config.toml
n_layer = 9
n_kv_head = 8
norm = "layernorm"
parallel_block = false
init_std_qkv = 0.0261
init_std_o = 0.00614
lr = 0.00132
beta1 = 0.95
lr_head = 0.00515
grad_clip = 2.0
batch_tokens = 16384
steps = 8173
Each number is 500 + 50 x the weight over its row's rms, rounded and kept within 0 to 999. Layers, rows and columns count from 0. Numbers have three digits each. The size before them is the row's rms in percent of the matrix's.

# layer 5 MLP down (transposed), 1024x256, rms 0.0657, rows 493-599, columns 128-191
109:522511529474471474559524497496496481476558428483502482416598450537541524601478541586519488518528602403382504527453520373549539523487467558579543517446482501548483510437442514420493460503575543
091:510524575515553507530474512477447547435519575505521517534494460482493465512579531553443472500430464424516447517521445419402537452618462485539488437489504457431513454477492517463507525492539583
109:522518515429486525555547538478512479470559436499448479502442556487518488575531484328537375525498492460533450578527496519451490496513429548449464475515489502516477408494530531466481521522513547
106:530483492482413599403490454539436400505515501542435481503442543493473409499515419638518451599406460495434470492455545579472554509502373526467458510455510519429492449494535457469544477513520490
100:491546403500479531448472514562515489475519467512501468506439437485506572479526443531522485497456468467612535474552440445469556528412534431450497520480418494424430490376603463450448508464611560
088:451504598414557459563464497449460472503499459555478569498518431508534507483527581418511461476440420584450565500488424532599507528521502592476450551526409611473546507575502458531533436448559581
106:523503509472453469479528499481545564482568484430480463489496544601494484516467430498506472572547487542503502496446494451477433403499546442481605485521501448576457436488558453534514547467488531
110:446511508584499526510490459548446535546519479494567411548516548508598493503502565520381458477451513577485568513484501420493385468478523442435526450522476598477506508614524540495512455448519583
106:548585592471545425492584467468468413536505374473526484480487552576573505518536528453429440555482474471467461517427507411421404439442476458489510506584416536530444550510471577504462525461466502
097:510428560520495421538517519570531479478504603468588482485490634538584449572471532432470466502527548445541462407482557463514507433475471480528542479542422503483461457461556379488456489536477479
101:635419430507469544523512472494556643567477514478521483552545529479490446631511452433481490604545500546577423580487520480489491504449436438488437598556515575440472615675421511450431597420524528
092:461527533489519459515345634546550505526617495504459602416396494491460481520482535531506458469432543502572474503487495522428506471481471521445526470457448507452445517377423463511583439450393452
101:472520551456418518475536506567550502468473460498493559510545499551567501462467435616367536471620529570516613554540551475563463426501474557504523556556413489522509480387455465527532659434550477
095:532409538577472487497430495546508500459524495451534526534503547499534500513380431567460469499483603628514550481540419505371408536447524535496595475522458417508513364520550430523552482424484572
094:515483565433467588496430524507464447571503593492529509479556462449526530515472425473508496481455519541471498518441556576605531514510551490540515475508502518498574479606418452482505477426455517
107:535505510494499426479506500493518465494476529434540512475513450488577510562514528464538543480533418450469523518515515427490517539611539540554419569541491481528505479442471636470477524444554519
095:532441476419529565520468402435471569465551643548590522490516562505481484527500479490516416427552476483554510587592541497567495535534494519571546520514505581478453494551481495450520495396631597
097:431533498493491491465500480493547525640524469523475513600498472416498488495457516468583477517485430446544512491635535518578475474555550549410542538571451401544515503470484458477471478519513532
099:410433525469389418459433548573561505551456469487507568567510620563562478524457426436503473498535500517452560497482599523500548469574505441644457482486531451456509527514507501451614547460415489
098:479558571452464441598492530547550500550490551500453509491564512490527410445504636463419504554513482432477529447499478487541494470468493659569528573559414553582464474448478458498448545579534552
105:443514566472532455499513577538426496458561538531632521556434541532501511571580505442548446446545438534473467555484496451567565431544493474446522549419565425462457520483502436465493516534519517
111:534499514505470500527550459477446432437445483353507506566403543469548559475512603408502518523487542479502520459465491459601442481519601542499525520464556522479546466539441513556558502414499521
100:578507562427509491505545548462536460430445415454524527407489452416485418573428503466471555532486590530504487407412484513464463393575493429478487498507518426522450501446534465506465546452479478
101:448513555544478540483399572528422468450475455457577548493423523522540525484480461623568513512508406454445550561501473488479514534490571579458504493371372520569460548451394585376443573413477542
101:647440559427539563537531587510499494571410521454476566568513556460473511395519487567447470529516479496519533574541555547473416431475515521369465551469515528518493365462464442486463532465454435
108:508571461460510509511584544575477469551543507412432499568548529521486609509426511512548503498451493567589446525574504501468509504515484482511423530487532469520494536606457493461562474537435548
104:530362462579548563499436514539517523447513484528511494575497556478588436452467520447515481573559526438519598487466439512465462463555488460554526507439527584435526529559521536426549424595540555
106:533410555540488519532512546463562584552508521520459481453568485421451547481498471445523623537453462404443517482451423540541512445386533485570539546529509470516441553503549453523616436582543522
103:519497491409521435475505569534450547489563540494498474482484547441552497533578478454456612538463474530557492458413601500473408535467482488586569447528459554423489541627495497476452507529549473
093:515484520450483544491559586511617454405523498480588599482520451452437460443480449601483375563400493488448492508409521445490551466501474571627453538446404513545476441402532508492498551429460480
101:498457473450518451365499529496438542516493561539361481550527551517455499511512594458463503501465534429623591557573523508551486600530505495508502516516533521464438511558528441470459444440596536
102:503474453481568486446456525521505475476491540473433453539505412495466549454468525565571467489506509416474531561483500449523403560501394559495441452540502560466458517465521350552385488461521554
102:426377515502532490542538500485464526588564545624526495507477491538526383525525445431452548487575461451454569453513465610488453499485442516417477472490500442503501483560454494517463479513538524
082:496421531513539554468550511450435504502487521534472498505523478512455355502560500481522533424583498511482474512574564498444522483459468537604542469565392499545584477458530510513507469482458545
103:482451468615574483464485451441406541541499491476486571611450545429556572405407514490552484449554397552446462524504584467424501540539485503523492553445500609576561544578423513472467469508491458
088:583490620529537461519420345576524525560437590476465552492474465526491415508503485556452500429474460491584524440489539439544414436561515487508493443465545496610520509535524495518524536495439493
097:480509576497475455529456440602531554525506527488524486362494544483486568544578489499508491490570558521545525539568532488662509601468476516555583560562468529463415534537511427466456471503501548
101:531543529436514397457562483593631466505432412497506576481464486521478453439488589504456551514461512596530475502525524447481433521525505519581543523505568492522451478549468464521488607552542414
086:528503532555420490504497504485498572512497546506506467474555524415503449469437424446494591564516528574475580490503534461500540515544511585590508538513496394515444606539499450574535551514551425
091:502492612511469526518473544529582525425470456465535504482438458427517534485534494581524433479492556544469514573484490492498456482448484543516499510564525544443494570495548495516460506463429541
097:554517398546500563486508519532472459530541566567492542506442448504522458445519525454441572450471537440545648518460451524499478554485418503450505479479500518471604515497538470539474526471463433
096:524390558551567421441535522502400534422495493441490512588531579577484489581446484371523349578498511509452498350498443473498475473576439445522514528478489462481603457458536476450451501467379490
091:442542520525463433611457460430518567552550494504558464521390606441458475436481472515443512429519507547474523506373481450546485473498543561506518449445523474502463572493453530460486443479517580
099:568498614498571515556467490472552533497500477418485508510407505440469417472518433559546508502584554544494468557521494401526514418552436556496512516502494495441527472542562519569519515544439523
106:494474572546482377487400546559469511374548466502563576501454592563484482495464471473427550500473464502510446461452518447476528553539476501509464499476503579517393550478417482547474531529532417
099:527457516450531549445552522527535495523542419448435443624428504502470466563454446569509406523474573481535441448553507509552505466537501556405490474512511481529450459467589608561489518563519467
101:474512428441502525571529521514466549576588415429488449455464467507467580521449535533479437488451484455629594482539496473522485480644492623459554471430524485495496534471360448541471353453412534
097:570412545481508530588549502487505458491501456521553507449522427554516499562471509474517524477505499525467492522546494467462521522485547526511465540599505528447493576425452489516481444567494513
099:556481551494461445475471426534413482516448644491475426559466513513521566543460464551485493502533551503500546460515514479564495418432485485513475505508617500566509435474448551464568478545605376
096:483373486497526527516423516546462504508488570579521465439514582517415440452517419557563516492500479506454452489374547568457474522433540521539516390569502501435561491400500459548565475470536477
098:489451492546555563481570594410492479509523494465479520583470452600497463514458556497499439631526496543479581462457507600508548459538436565524439552511481475579476577415556523454587466534479445
109:484519532464497478452528575443430475509473620511519457530506573590493530471466460618469408414569545505477508505486559514568461524540418523546468530454451452592522475475513533469473517444484527
103:516464524468459492527457586499478495474441478457541497556519452521573549426447502448565482488540449461526445520543466522421549475594421621541514481438512530448434464519441552454524584518497412
094:570433478490500476402555418415444362497547575520509533538552455501494556540561619422510525491510439542486493467428513451567537454569501452479484572525447472507521482491487580526494548489506446
103:606442499380435517580554469476554479600494500497406542455538518513521467514439570527505560533561447559511429571543511552491424406458503457457505476450643575478548494440460470523547525551498520
106:477474436488502543463514442477571451429518460533436412470526517560529527450569473463564509556567576441475586494475568546513422457436542469440554486437472578474469517548582417450472523442420480
098:410400535476576452568474515283536477539507527415506535507521465565507493596486509533520545506465567458553516444438476447499477610499526569437435452431535520483617542498439520452523489537522537
102:521562551530426389436560421576502574523510439559535474508543580457521488459468415507420479478453507457521452485562490493445538504475483574535495478555534494510556465524481448528483558539499511
097:461506602557466494482508565441497491456527527422452517490498472551477463493515481497535557536523631457561462517405462530486460568470562558449514504406494462513503506505562500532498560463493521
096:480492415486472509492567486523590520483408432485475468539552543457488506478518567520573543509495474593513562573522533539476534591554459508407492557511431442547448488483563517549517528435547397
096:542521503512496496514528504503524489553555508525588530472562500588405544498506644446473386571459506465465500465499379489561518450554492474559547484510427433584446526433514466523541557540489408
097:484563429518496587507406532494483417492532564465512596518548463548531486524568581487476508427498516518431544574521447456464569461568491470530530513449530499648463532440449529423504543533531313
095:505448485443549521520532503486477471466547507570491590468611410549452481482532573492408425485515549508492598569495565460473445566511495457509507543483479532549541479626489526486571571494549548
101:565463541473525351504437468526491570426514580479472482538445607449382507434422468466448542439476446482454486483480494493541434478475536545590533591584547479492494423431544540445483502527504582
101:507481516436568515433417481582555493538550452427464483562466419596540503543487554489478490513499490435609438509430406546497553434511458535445447613541551493441504456486486510576486482542554596
101:537496497396534437539511497482460536535434491440566413410559454550403466507490649573444601370578379493500411412541516524478567478548462521552474522486541470496513529530480516420343538516495556
099:483441399548517570557429553448497495591519435558506506550462529494422514545551495501579524560477547604466483505519442449514493518428535481457458455547469495593566495545481447441494481463518629
107:585540461512461485453534455475489404561461514565473489498477578522386424386504542563511519492509441543562452442562461466453538486537490525565468483589498350533455506528526457468525527487340539
112:539457555484551570458555583556429507494579472459556494495591489506525460413425435521494424460555490472499516537520480466401498412444576507589464551471522509576493464455471466432530397516415485
104:501447506454503458523495557513459559489491567455528487535442499511505431403481603501508450383513483649478530428384537508521495482506479487526473465533419420451558544503461557364476434444589518
093:550439488468523370472487529495455559511477445544478428536483425488500471431485440460511554464573482607532589528407503417584510562531530581417532443441525523465493529543590548498539517531537465
100:485516489483575410466548507522514561417506572389485496547459516533451479549498553534526497471457488468511514593513375586497540460487418494472510540426495492553399468511553519525487491473528465
096:502514347536535392411511580442453421555511513487537463499538542556564533494481478461495425467462486481562508452526503509564563433460536496416476441454445501510520521509538559436377545457492558
104:524467431555564552564438488465505471565367554453496475459542558452603493427542658441545547505499452438497493479551537520432565394434532500522576541495508553506426528478437565506464472564453430
095:443505618541434443506543540453483596339451481460570482443495553562453453515534342449491554525511478566453503498508601495568463431546483461481469523501564555475507508499533531545475501546523476
102:409540495471425459498566422428554549529478570539468558504500569469598479418424518523512482558482595613595546484576559479464514518556451496538588498523516466528464420554462547489458493525624499
093:550469460541468569511513507445367458480369554527548469536523557555568471372476499460487639554486422590554488519538489409535553573551492564489497607511485564519548595449467537469530550568477468
103:449615504451484566498580437474439511437466502540522530451471467576522528483556503510515501532487474549467546549563519518475533437476563499547515599444570531551493405521503507529469510522485507
102:573564433519498519465439494432497479452582528515522452511594555479484461456541414555449485500552499493414455496552545553510467440427510445446595502489534430598469484482474511429389557502520456
109:501480513472417484498430452453451505516506475488549391493542559537508499387527548544530536465427559510596553337548528461520513564543480484469462533561509488474419578488509505433507475502512512
098:429384472464556587592523507560400495438506565435474521505523462544484567522496508515548490447510421583499525423544469593512434505465535548462552522469513455511528462567514533587448474554467472
103:567464557493439499612451393527478507458480447555523491459561464573517490484531452485471495475554488527539556524462660546474522437521528356471377483496507487592480510482572530549496528503426438
094:473602467485495557497502525485445527509562498473440472370544452494590594535400423595501421487532573530442466562528518594466493508490536552381590541591417561446411501495483533469458469490466439
093:468502446556509531489490550510587495461442509543511520544500546487478443542527548535509467495621396480546514489476401447479425499510546527501495424411511600512556480472538453526455540417448428
103:451487560483450476597492588485611485444448545477502462457499477486494563609507513554410618506401472425485466429488514493462503353496549539501533545551418602508479520469529539540565488479516538
106:484518588504421524466571545501568388400421519579595454537478551451510513445530435500503486547487517456494492516498527466449448555558536508493508446418485604539501500554414449421490559563524512
103:492476454515449563531638509493510575488509531626593564439435424535524493490547527527462497509515447552589525475504573481483397552480470502437464429498545504462548497494427541462543515510494440
089:385501458447447491487567523466345514477528441411519486493540483487514532515428435568569497570349534545523459516527603478467511471542562563508509617579557527585480532467485373450513480529581454
082:475428567487460482574475390543516520481434516505505505466437473452468458579594460471433468534446465528478461572518515395464510544444536541484471615468503527475554510575508483497570502484583511
097:474490470564518497482467540503482449452550583502482572517524541404408561505476558528524462425515555510495543501461534485408435487476453572413510464421518550558518510410586510472491474447432516
098:479453445454515558438551514486398500487530484496507465494491510534509449505533574477558518436368549406455490526501452494507479624583496523463506453474502547472549420374546527441530402516458369
094:508472492483476477503466596504426633532572571422507505511400471508489522491495445450591463549494485565535482511489439488454471465550495526519461541464486483464492596539437408496514411470462486
112:481530467467422521529518505540572475431395516384534449507513539450541563520533397441482485448445547456546512521452494549490523417513564574510513466490446441508478589519441500503648573500584435
094:546468441445423540512526506471518484553481453544517413522496511542449479545438497465428592506495491554501481387512495479484499445543526463586536444544434495425602569381550457543473571518506545
112:481517488567465436501466496520558578510455568490418536470536499474533542485555516439434456591554546589593519533451444495506453483474452497513452579402446422414583512492505637419509553485560518
094:498532529456508495469595522528508507515462386478453457426479565479524601520545571447465549520478519519470459435575589537548585528469542480462428569543572420586521586483475504495538477569486536
100:495510373480449507484475594561578543477540567414488457527540489501419492562463520445554534492475590549525448626544570450507480412567540493579496486368478496429585571480445464463442565507512461
108:463434533542497596470448501446493431519494491381600566524440555616517506451430510483476507575607402395472450524503478460449450525496585528550528500450510634413441469526474536514494451467428497
092:528513517551536460554532516510473465482538471459454408364576489486465424527518463543550563498432559519470499558396413556537419494503599555563594475479451412434556426393460508535486453540443613
107:472401403524494554511555497470522511487592490436545489532504504492402492509524580508532525572536486497441520522464560419459411510495480381555496546468521478527486559379473490528439468527438497
092:493460520444470473489503493509471470446531461430465558505451484551570416439477513533474455418461500514505580509553544482479438473487357479448553423499529455460519568566577318474426395533512471
099:528533521421522479446421483513491570548491538539484485642467562539462557433500436416496499506514507580512451573533440467470444439560452467477527505552601540503453567504558505470415502509509378
097:477445525457502476580498456537487563449477530516445414421505427515466471445520460631478625573514516504502554477548577578512508471521516473630484597521507578478594456460469428612569424549505527
109:538516493475538508496455463520554576528461509520511505540462534482400530532520456527489459535455504493413518504499521564399495465577572582621436512459471594549421566443535463470475578466509511
101:518502556462529463534527545688478540547545387462575482442456420404387512502411564428560558457512509439539479470493507560568641528557427468541549583461509534650481555430571576525508518570495562
096:386451611528552428535541482449507537563508407515390545506436536502499524445510600495525444509508504523574437569475474476461458493536518527484468523481469466452485439497568548588419475487496493
099:530478463544473566353527524445594456459532422582491482449514490446511477606520512521420481478426545451492441469452546524440486545541501515610480539436403493468494535463511484505568537415511455
# layer 5 MLP up, 1024x256, rms 0.0687, rows 494-600, columns 128-191
096:434565506556489541447566467544578462501476475390482475489492396552558455495506477533509492488447504535536486498545501524486552504310559522480551525439471525516520435455530501510405406588386446
110:561514560598474538540601586527450505399469527495526591430464546457436522541550498524438507509508501487518488650548583521439562455429507515463505502491594544475481465546570548464545480530504448
102:614473509491501518562491449590499524431497443495486466420430482416537508441401390499454534465487548528552517472462583499504449609392513471631502473496522583614456478460505473544446486595405438
095:529479561404468478533557494537462462567662588478461553538529510581410453376559333479523538522504576558512562477460480559519454373510496509524494483468484546502538464425516455562501503470601530
094:559538471400363557498544527544485556551455435480585437532469492481508472524495467601517553562480543525464424463430501458382514447528583459518532436513568440472548462484545520509544575482565513
105:542473553516529513648555416524443543521423503610401558464506531559505456539410442549455445533495491502540572538421532581530444594506492494454510499535549554474553466452405510488464522481516538
106:546557524541555473424468510579599519475434476455456469575465484470521464511523513397512439496495434492436479522585591499552463580423465532500491437457503408462596482483511511465611500516580531
098:539517496618489542504509377434465459462565505482492475569498376433454475470544451549589547521534644626508558444493551612474458432547505551497514404390557444445518482537487521558465485467560460
097:499584471498457495555495522510525501458490501519503414471502393455496468469494486500499592577539577581541543577550508451562510514406518525454472407493544516404560439467599437519473556484442436
099:489618502422509474527477463488506380493430422600479514555472573322615577530480495459508503533538370426502528458481580475499542490497448491484494456468565481497398602422462592523487436488483465
093:421451451519558497514525518457404501516364444442423516491497542509569573512492545519454533447532480551519493408474572404548472466440555471471518488526422430494467535522464449538491534346444530
100:480473442422427538416512405599446561512541391542487393539527475532503478481497508497484469561554391483556550500578443471560492505569573454503522513541576460446497564444433449541552493464535616
099:536582540475528582539486528554506521435490513511500471585439385484556480502476473484458400579565350490460530506459555511483529493518493460529439486514428541470427581422419469533541587526497457
096:439462479427490472600507498500601517479494451502433527466445457474500466434558467608574547423465402448562532491525522590465499523417579469522502550406475471517557469482493485375463551557489474
105:452483393495471526456524481431478500481443510499495558442470566521527546532539493412472441490496484530420479534525550449508498540449484480603608412477463443550603506605579424494476585555465470
099:412549508505456540480469520450485486544474496478415457527604468549504588466549568363422444601485478478425466538477485531516547468490473476469376488504491566581411597461529505605523597515462515
104:464460537498494499461600533503461589509531485485562554419499441494368520424556445516467470420472543532526485461482513541482422481523466471444462480433455461479519542547461490463505539466468524
108:483450472551577466559453525435497526561445538545553457548534573550579499457460561493491592527477477516481546455508506513419458530412572464501480475469575561518542448513466442499579511567555499
097:478623512472516491494375502506556610494446525433466530398537548568548504440500399520553544468410550480472537389579607552531530486529472503504598535509441411445558476473556534477518517506507446
101:538489634499467487406468414448605488484478546524370416490539508510493546476490523528523525515536462446516463500534505468431400656485406442445461341462445472526522529512516540530530510582526435
100:493549480564555593534478413487538476532441467491453514426414446335498378506585515582476485446530480475423497557482493513532561542543531486544535577565477552571491518449464541527464467577567480
097:582450483560528489459443509476450452451526511430506411453555482453485535508527587454519502487490543542491519574607507491524497552434488553494462439482494510529530521516557501446529511428514457
093:488490428544501529473569477499468565586455547492478414502628542519565561515462487478543599530455539539520472514570425555454565503500400348502504573576487521483506552557452501506571468501458467
102:489466539494487532479529516435504538499490568501469521464534540529425515470490436519553531421540408547525511490385409484448539561498620468488370518528580477439568536542446551550540458425448524
104:474506472582441550589434523513460393558449458502466485438512481457540451376496414455520481474415598421514505551541555544398455496515553452528533468512571523594510590481500549497467487533496437
104:549501523457421569525501541602472516480528544484414513494491581540509484462442517575495516565484487505553474505472556546498496441496467526526445528548498599469529595564561474545482469456547508
106:583542444491509474516466425475453498520467535404506481509444437557609461528502512492468529645463506464557448506479432553480428479440421538534585487514422446527543451508535486483485443522457575
103:422541523493504534545522529427484586458558470501540524538560489563479536497406520520522481456570552588425519530539524556398468515451512506581507505427527524494514419507583434456513457603450435
091:570469503505512393513405467452416559502469434505449613467538575480560442502592593484523591501593573479496483586543433583500470532517467529467540383505438471536483494516496471533557556550486524
099:567417591548499493487453490629525496471548588538524520554512509530461428428463525447465479490486437521446565543515516491448513551432553554477535463486572496566519508514437508485490488504443513
102:433537500501533538531449537579533564484507538591545531444552398570494516482456484620472542548482431505535460480507442465519515397401498436581545469481496529479518490460539559463530487470488481
108:520537537576492563471529513465452473525532492482542527508522544476533559540602550512477497562533545514497436561559498389476536509548500408496479482506609572419521487489531543467534480561405532
089:425577456576458446524427503497560439550516397412498514529496498501539503402540450603471495522585501460584519463586481478480569480523478519518556574437641502516411524426565467450363493511558550
100:489499457507535485630419492584558528475533594561545517511502420495478459410453482413590510465540507446418550499404460414511491530586482507523464431435571522529543371456545436496522532479457484
095:568477585524515513508542460541522526560536466584499486511439459527586518503481496545529432484518544498514457471535560551494577643494449525528502490520457538455563539466542439508609602533541527
102:458453559509524551510501536475404550416460478468451620517450437488503501491503550423498441477501491487552485527640519524553452419650477480542524489465519505448414458519541414587452588466535503
101:502519446468531518517518453511555554564519464460481455433550564524550526456606416534513531492524568476474532496566530524372537472439504472486542572412487541343513493527569495367377372524520502
088:452522430505500529455521544497532670529547503532485448449455455515430640528456484462402498567436474417598477431575489495515568535532490573492459516469530539462525547387400463467545477485470562
098:473577542577411548547483594468575485453443464457412433556486485537436436494513403454552496497523531527639526465528552504475512506547486464448427426418467527618470450527544519458500446504462454
095:506533585450479568480490533501547483482559475545493598542472533497454569499505489554519542487452449588458445491541493469592516545542500522604503527438465474475496442460451528439466547525445512
098:462479551506402527495538569542524416477483493580511506483467481619494488546504528444528564598469450474541439548467410493483458516590494543472458519488498424427539408564461463530472461521547588
093:530517488454476474376588499379465496536541574436458506477503522493502574530594439502622520415324529496588529547585446503548563635523474508446543511576542426425568440441456457586525544437460449
103:554497559604427453513480423489508471570516529499505523542569518478575502568527450478516467560527450449530468547519496513536583525496495505426503482444419487501534434485485423556444508454469498
110:583514553491585525506377430527500456526454502563493503448562487392386525561468528505608570572502490596479525558475497498495558483460547456475446511512464484510546566544458562496457459474555541
101:541490507499464488480529525591474404444543448558567524535502452573518497631559529482456441445354528473433503474521425510517502507454456480540468448551461553499544547529471414441450436520458558
092:464492505502520467472430469484529535476526519588449540484515542532519495458506469493478583528543518412500489536454598522445497473425485470513472515597566462495491594485566484490581556549493579
098:446544562496443444456511440478574514468594502477414545493493474469406466433503479568526453479437512519520495440552463572454392521525596562458577490490551436546549512563508490490458490502495558
096:490485534476471510434480455548615545570434590475478570497496493419367521480453368517444504580451493574505506568533467607544492575468500482486634479514526539505543497539479532515375543500499493
104:513532458475527455468485481477489525550526508424560473553462542481438495454514436534492462597452490429406459529620542465552515584488491473533468493467483579525480494536515494400527474574438443
106:463486501470404491451532509571519497533540474543432405617546554460527518384515447503497520503489480424550586413433510505466492497443487584525610410514491539475494461496525548441498486508511408
111:491549458443493484493464491484526574427580528483426430542446492528523508478521528370507524585549570353434393495479525463475527509489541402542570446492530474538547504557468520542516509553476387
111:502481505549491515512564500544405448437444568510400466613541439560399508412588493544471494488478466558433489476429508460519549412513500461517432508528517539553502473438535452453556419511441428
092:459418447557525554513471420439478478578434434534475590570473563420532513520545527519438487467477437490566443531547547450391521494522475513519568447498559470517508428418563474468543492450531574
098:526533511507402507461471568502467571448456524531585363524502482569448503450496477457501414497489542568503533524464558502440620453560418618503448377537611465500456582431584419456407510455584486
104:506379508540529400466492563443499464567397440613482516447548463522503504499464507464580443515462444492518487458544546488514423477573569561587481619577504359499425408457510492533499424476458421
106:415520554516463466530478490543476540549496567519548569567465585553565549442450474507484502604536336420421547463505420520459555573511455520553511496476533550527465475634483478473510495440477496
108:479591570515460491493498584439454451528483413564444488490511520603551559517505515619494514430525491554514523448542449471469542531526513453484571489538460476565509512469515513486569535478445450
095:554462458501516485548453371494361621453490531562541507382528477530469610517472495441493427525459563553523542522569508499519543527534475486467460432494463505506557463499492458602509419519517510
091:544560435521527486461436499469530462458521531529572502554517503460628375502533442495538437544372460497475534491474436498564484492524493516552478526508461507522504431500426438435449496505553525
097:486440452484533477547487485436559436508529599555415560490541426576584541559432386525469427516573518562471523537502499489467521457484528525533421470522533515486429494442578483519593506481430438
104:404469571457450319484515498522508450535458556607419523499470511550523516471436489558380473555415478465504456473547559463466479525465544472486511494567565517493501566559445490502537460526519636
093:500423557574495394452622516500542510578393451474491517431432588471468464457482569559529487505416524443438467503556494582509491488445494457467442444566532426453536506508527490521442526519521482
100:467581570539470519556506553539497494601386554470436466413450557533501407500548519482516561574536473535512501500528408571534520563505466555492478442527481502512436500468505495545566494523504539
103:534500487501475507489445549524497497446500499568493404452524591480465512556406542515513482564492459487565472436478481530407481541551411510485481479563441527445505517607429471431438573446564558
100:468487535485502515432568557397428484484495448487517543589507575533585503535604414482546443525493581530577498575436576462468495595502512571457452504565466448495489528553479496528553501480510463
103:580523531489464529494487501551482517380452498532487512455610432510449467404443547551477484430478468430550414593512497504474458427494458502562502450520507419522411469427519468518480505506537507
110:397478510507466451425474501501543564474583522488522515469554505486423444399540550376554412500493443487504516520531585527580492426494508496537561428536520617483490473457596587556469534498518470
105:478459488531492458501591429512514480532479536523519490520575531444505416434583508544583577514514461511457564469375559553543535548515501522530416524465528445490552547555590481508424518470541603
108:379496461495442501542415566504480439423480512618503529557500555478503511468454557445418477437536501509482515492462585530530528446522501509509532464482424428454472461538462489462513471535501478
095:523537405543589574519556561474506511494454475528464461531523457559459489446500458512520526583502474476465473430497473557390497498441469508381469493513487452476574553383537464524528437497598441
096:547448465587529487485442505451543466485508500496587534478526496507572473503455611563470487461563498546503432540569412496456539564465471470522550475609523582497529497531435460484513580437477554
098:514529470488412524480512533526511530472488485514499468522485443417470560569499531575555488428458494436559484460503507524382542402524487474422441478463566479529512480544587459449471399599495523
109:524549480511462555523508501589479477528513517514507514426543536541473413497478472511454540507374432622518472500512512497590452483560512438550515546556468483453569559477406452525406394523448535
090:536555479515602396556529489532533500481438493506438467484422512434536511518516567594570453449517454543555493502479503522495487519494443446495602501490450370502492454491551522395552485496509526
100:455540562418459505500416547524488486509581491454532478478517531537559497510560449654515535529464445463416367511453541481457625500439400537546509477584491462476539434496509544403507520516468520
094:576552583452423469492522471622498526476622468486497474568508476510434433511498427441506507501502455539461563518518465582462486526516532553534551472576532452396473421378520460456567516535512356
104:441464568520512557490506509503492628543505518532463409500434575405556409498444450437516486456606597462493463475435486436532503565576495550540549508516424490484460502507544558478467553467490459
101:434473517468506459434473421596596497565495463606485474442468519501530488505502484462486460437437432491523499610524471496438549514481521534512550472482502531490526586510500483463472496504552481
104:557477516495486481519496516468534540500548529406445464528527498539456419519628410518437490415494556544430550475537447488494489486480544484519509531418490444543531485501435555499507507515533504
097:441656525584549500530432527508514576520355493491629526488495457531514493437533524478408587532477625491468437462460427526488550493462537455494423476562467456476491559511466409499480526518546503
104:470464516392467462516512537457548372535519532385439525532538534511540484470553571522451398500412485520490540600466463556499471601486432527564416529478518489531485504525464463514517498510510457
094:548413506520555522510497467486573491413538487555487451512519554500433510474545487490513508564460448439496557408444510602514531492468475485508456455466503488392545541476576466513505480477509490
102:551595554503558527484542524491538479459514517473541550480451492504580488540407517360509405644534449499558521476576516441455505425534473502511538501453597443499571529535504325475502533548488534
094:504479506538541474564505394447471576536569465523453520570465506453493442493495479450489420469475554517441544495532567551507517507514426445509585532544496538540522541399451455426502534521577537
100:430491489486499543463482464391533428513544482499442470559539355462514515564553424509421538511535503597559447518565525467448519376505423482574526472529479456458454551583450495500457607535513522
106:437533486504447511503501571490446566558552580458489449614542503505473484504524498557526470472535549455502511460545448443404508545528482438511475454566515483532549440512475466552512532525412545
087:539497508461559496532475484469435510544569493563467591510529481483472556533452591524464511528505548402504440538459499615559444582486443506527572492491466585496543441472492476481485405443440543
090:409567505484474499401473463421488569474464444493452511493461455487562502507466498537569405495470431526603540418595494530463475547547579538522452428446438501545454517504482451571454556458458382
096:547506416449533493537444507512550501509475496561460494529474524552509528414577532586424494452585452567408564455498532500536576447546482454435482569561492443531551535481475558461561427440558453
104:570542518604488539450513455471547544517512506467521417497492560494547434488473442552409541525573512409511500427527488505512517466448488512536500484464520571467488501579493447461587463496456498
098:509493498500486518443490433573532540392500540593516559468548551523536542532536420463409399493591554500431528521565520423571482522500558467486434448458496534588518413555425420580532507523517472
115:514442554487460538531526566528529501478525544515444380551420628590508502539508489534501518545437575615549513538513379548394563503437506486532535596473536519522479545521555482546478396464541511
093:558516560481419515524482426440434525465536523505460564434483469502547481406437547453570443470497456534406479373475489543477514512435533482421432452532496337455495487511503494549532616517501545
110:484475453544556438493538449489506543605595524449425426491520446557511485464478561527560436544463470470475508555534515493465564488537569476404541483630494516596444459574548521544585488481461482
101:489476488462438565581572447477501511497460531462527528458444563542517444558475552560488501486549481524409569554578456494476463468492415484490450471512481497480487478528459397566490551497517481
104:456511563511486454569464448497500510599498457523502564540562411534487523557612419529521523388476442493576523422420533552479533500557466504432455535501490504490521514554575462482576514620527366
105:456461461515399529494528502455476499578509469510505486479437462367507467475467575509511487443565448545540539432455522545512528502500484536656492581488423512454557484490394418521527538496474556
089:501408476598444454483470492548488518450551444598493609594512452548532585535475465522440386462488446550511446508506600497528579540493476486452481507464448545568483534530551433497529498461485433
099:505476517509493450530486500575499557475454503449480489432580476549566454474498465480580545482447639525472458516527562492507529577462475383478540483555489479448596486522494435492594488470453428
096:530526608437529475488504544511519562511466502473491535468479505492557520480504581482476557570462539442496363474495542487526479494509576510574442527506472624470471454377474599479574517496440542
111:375406414537539480528436488444459477569474451583515479483490544530461473505460470509613484536515401456476481443579447522489581529504473459564517453526487566529546575525528530547516397553495506
105:555444345558469467484552471491668422478493522502612513496472426454417560545477484494419539469524442477499494539407585509491536536495443506540517492495615480536559494465493391432499513508478425
106:464469480545425505492509377520561414596506490476476537465552561518516472429516521500519487451426600461443516468537515517464506551463504446499408519462465467557567503548511425412490495534494557
100:507468495479539535510482467525430471401543521499580544574467576559559447531478576562499462523462558468477421460426464536470463547582485486488502423510525452507550469488353692557551516549534470
094:465535420470506495568502451512414452481506518526519589573587517563458497505563433502398504444540559478429512514479462512554542480501540450539427605505504489495584430490481451456561516408488479
098:487460528495525549561458504555457520481484539497481436592574474504393475419367547549485488500526419489474603467444364471488538430515485521517549583535491465503396577531471454504545445580482434
097:488488441540471457521427511510536456549499439557491430559451564502498513493488442539512448548491495484436533523431537478444486529477542447480471530472474536584493373496499553484462446480435477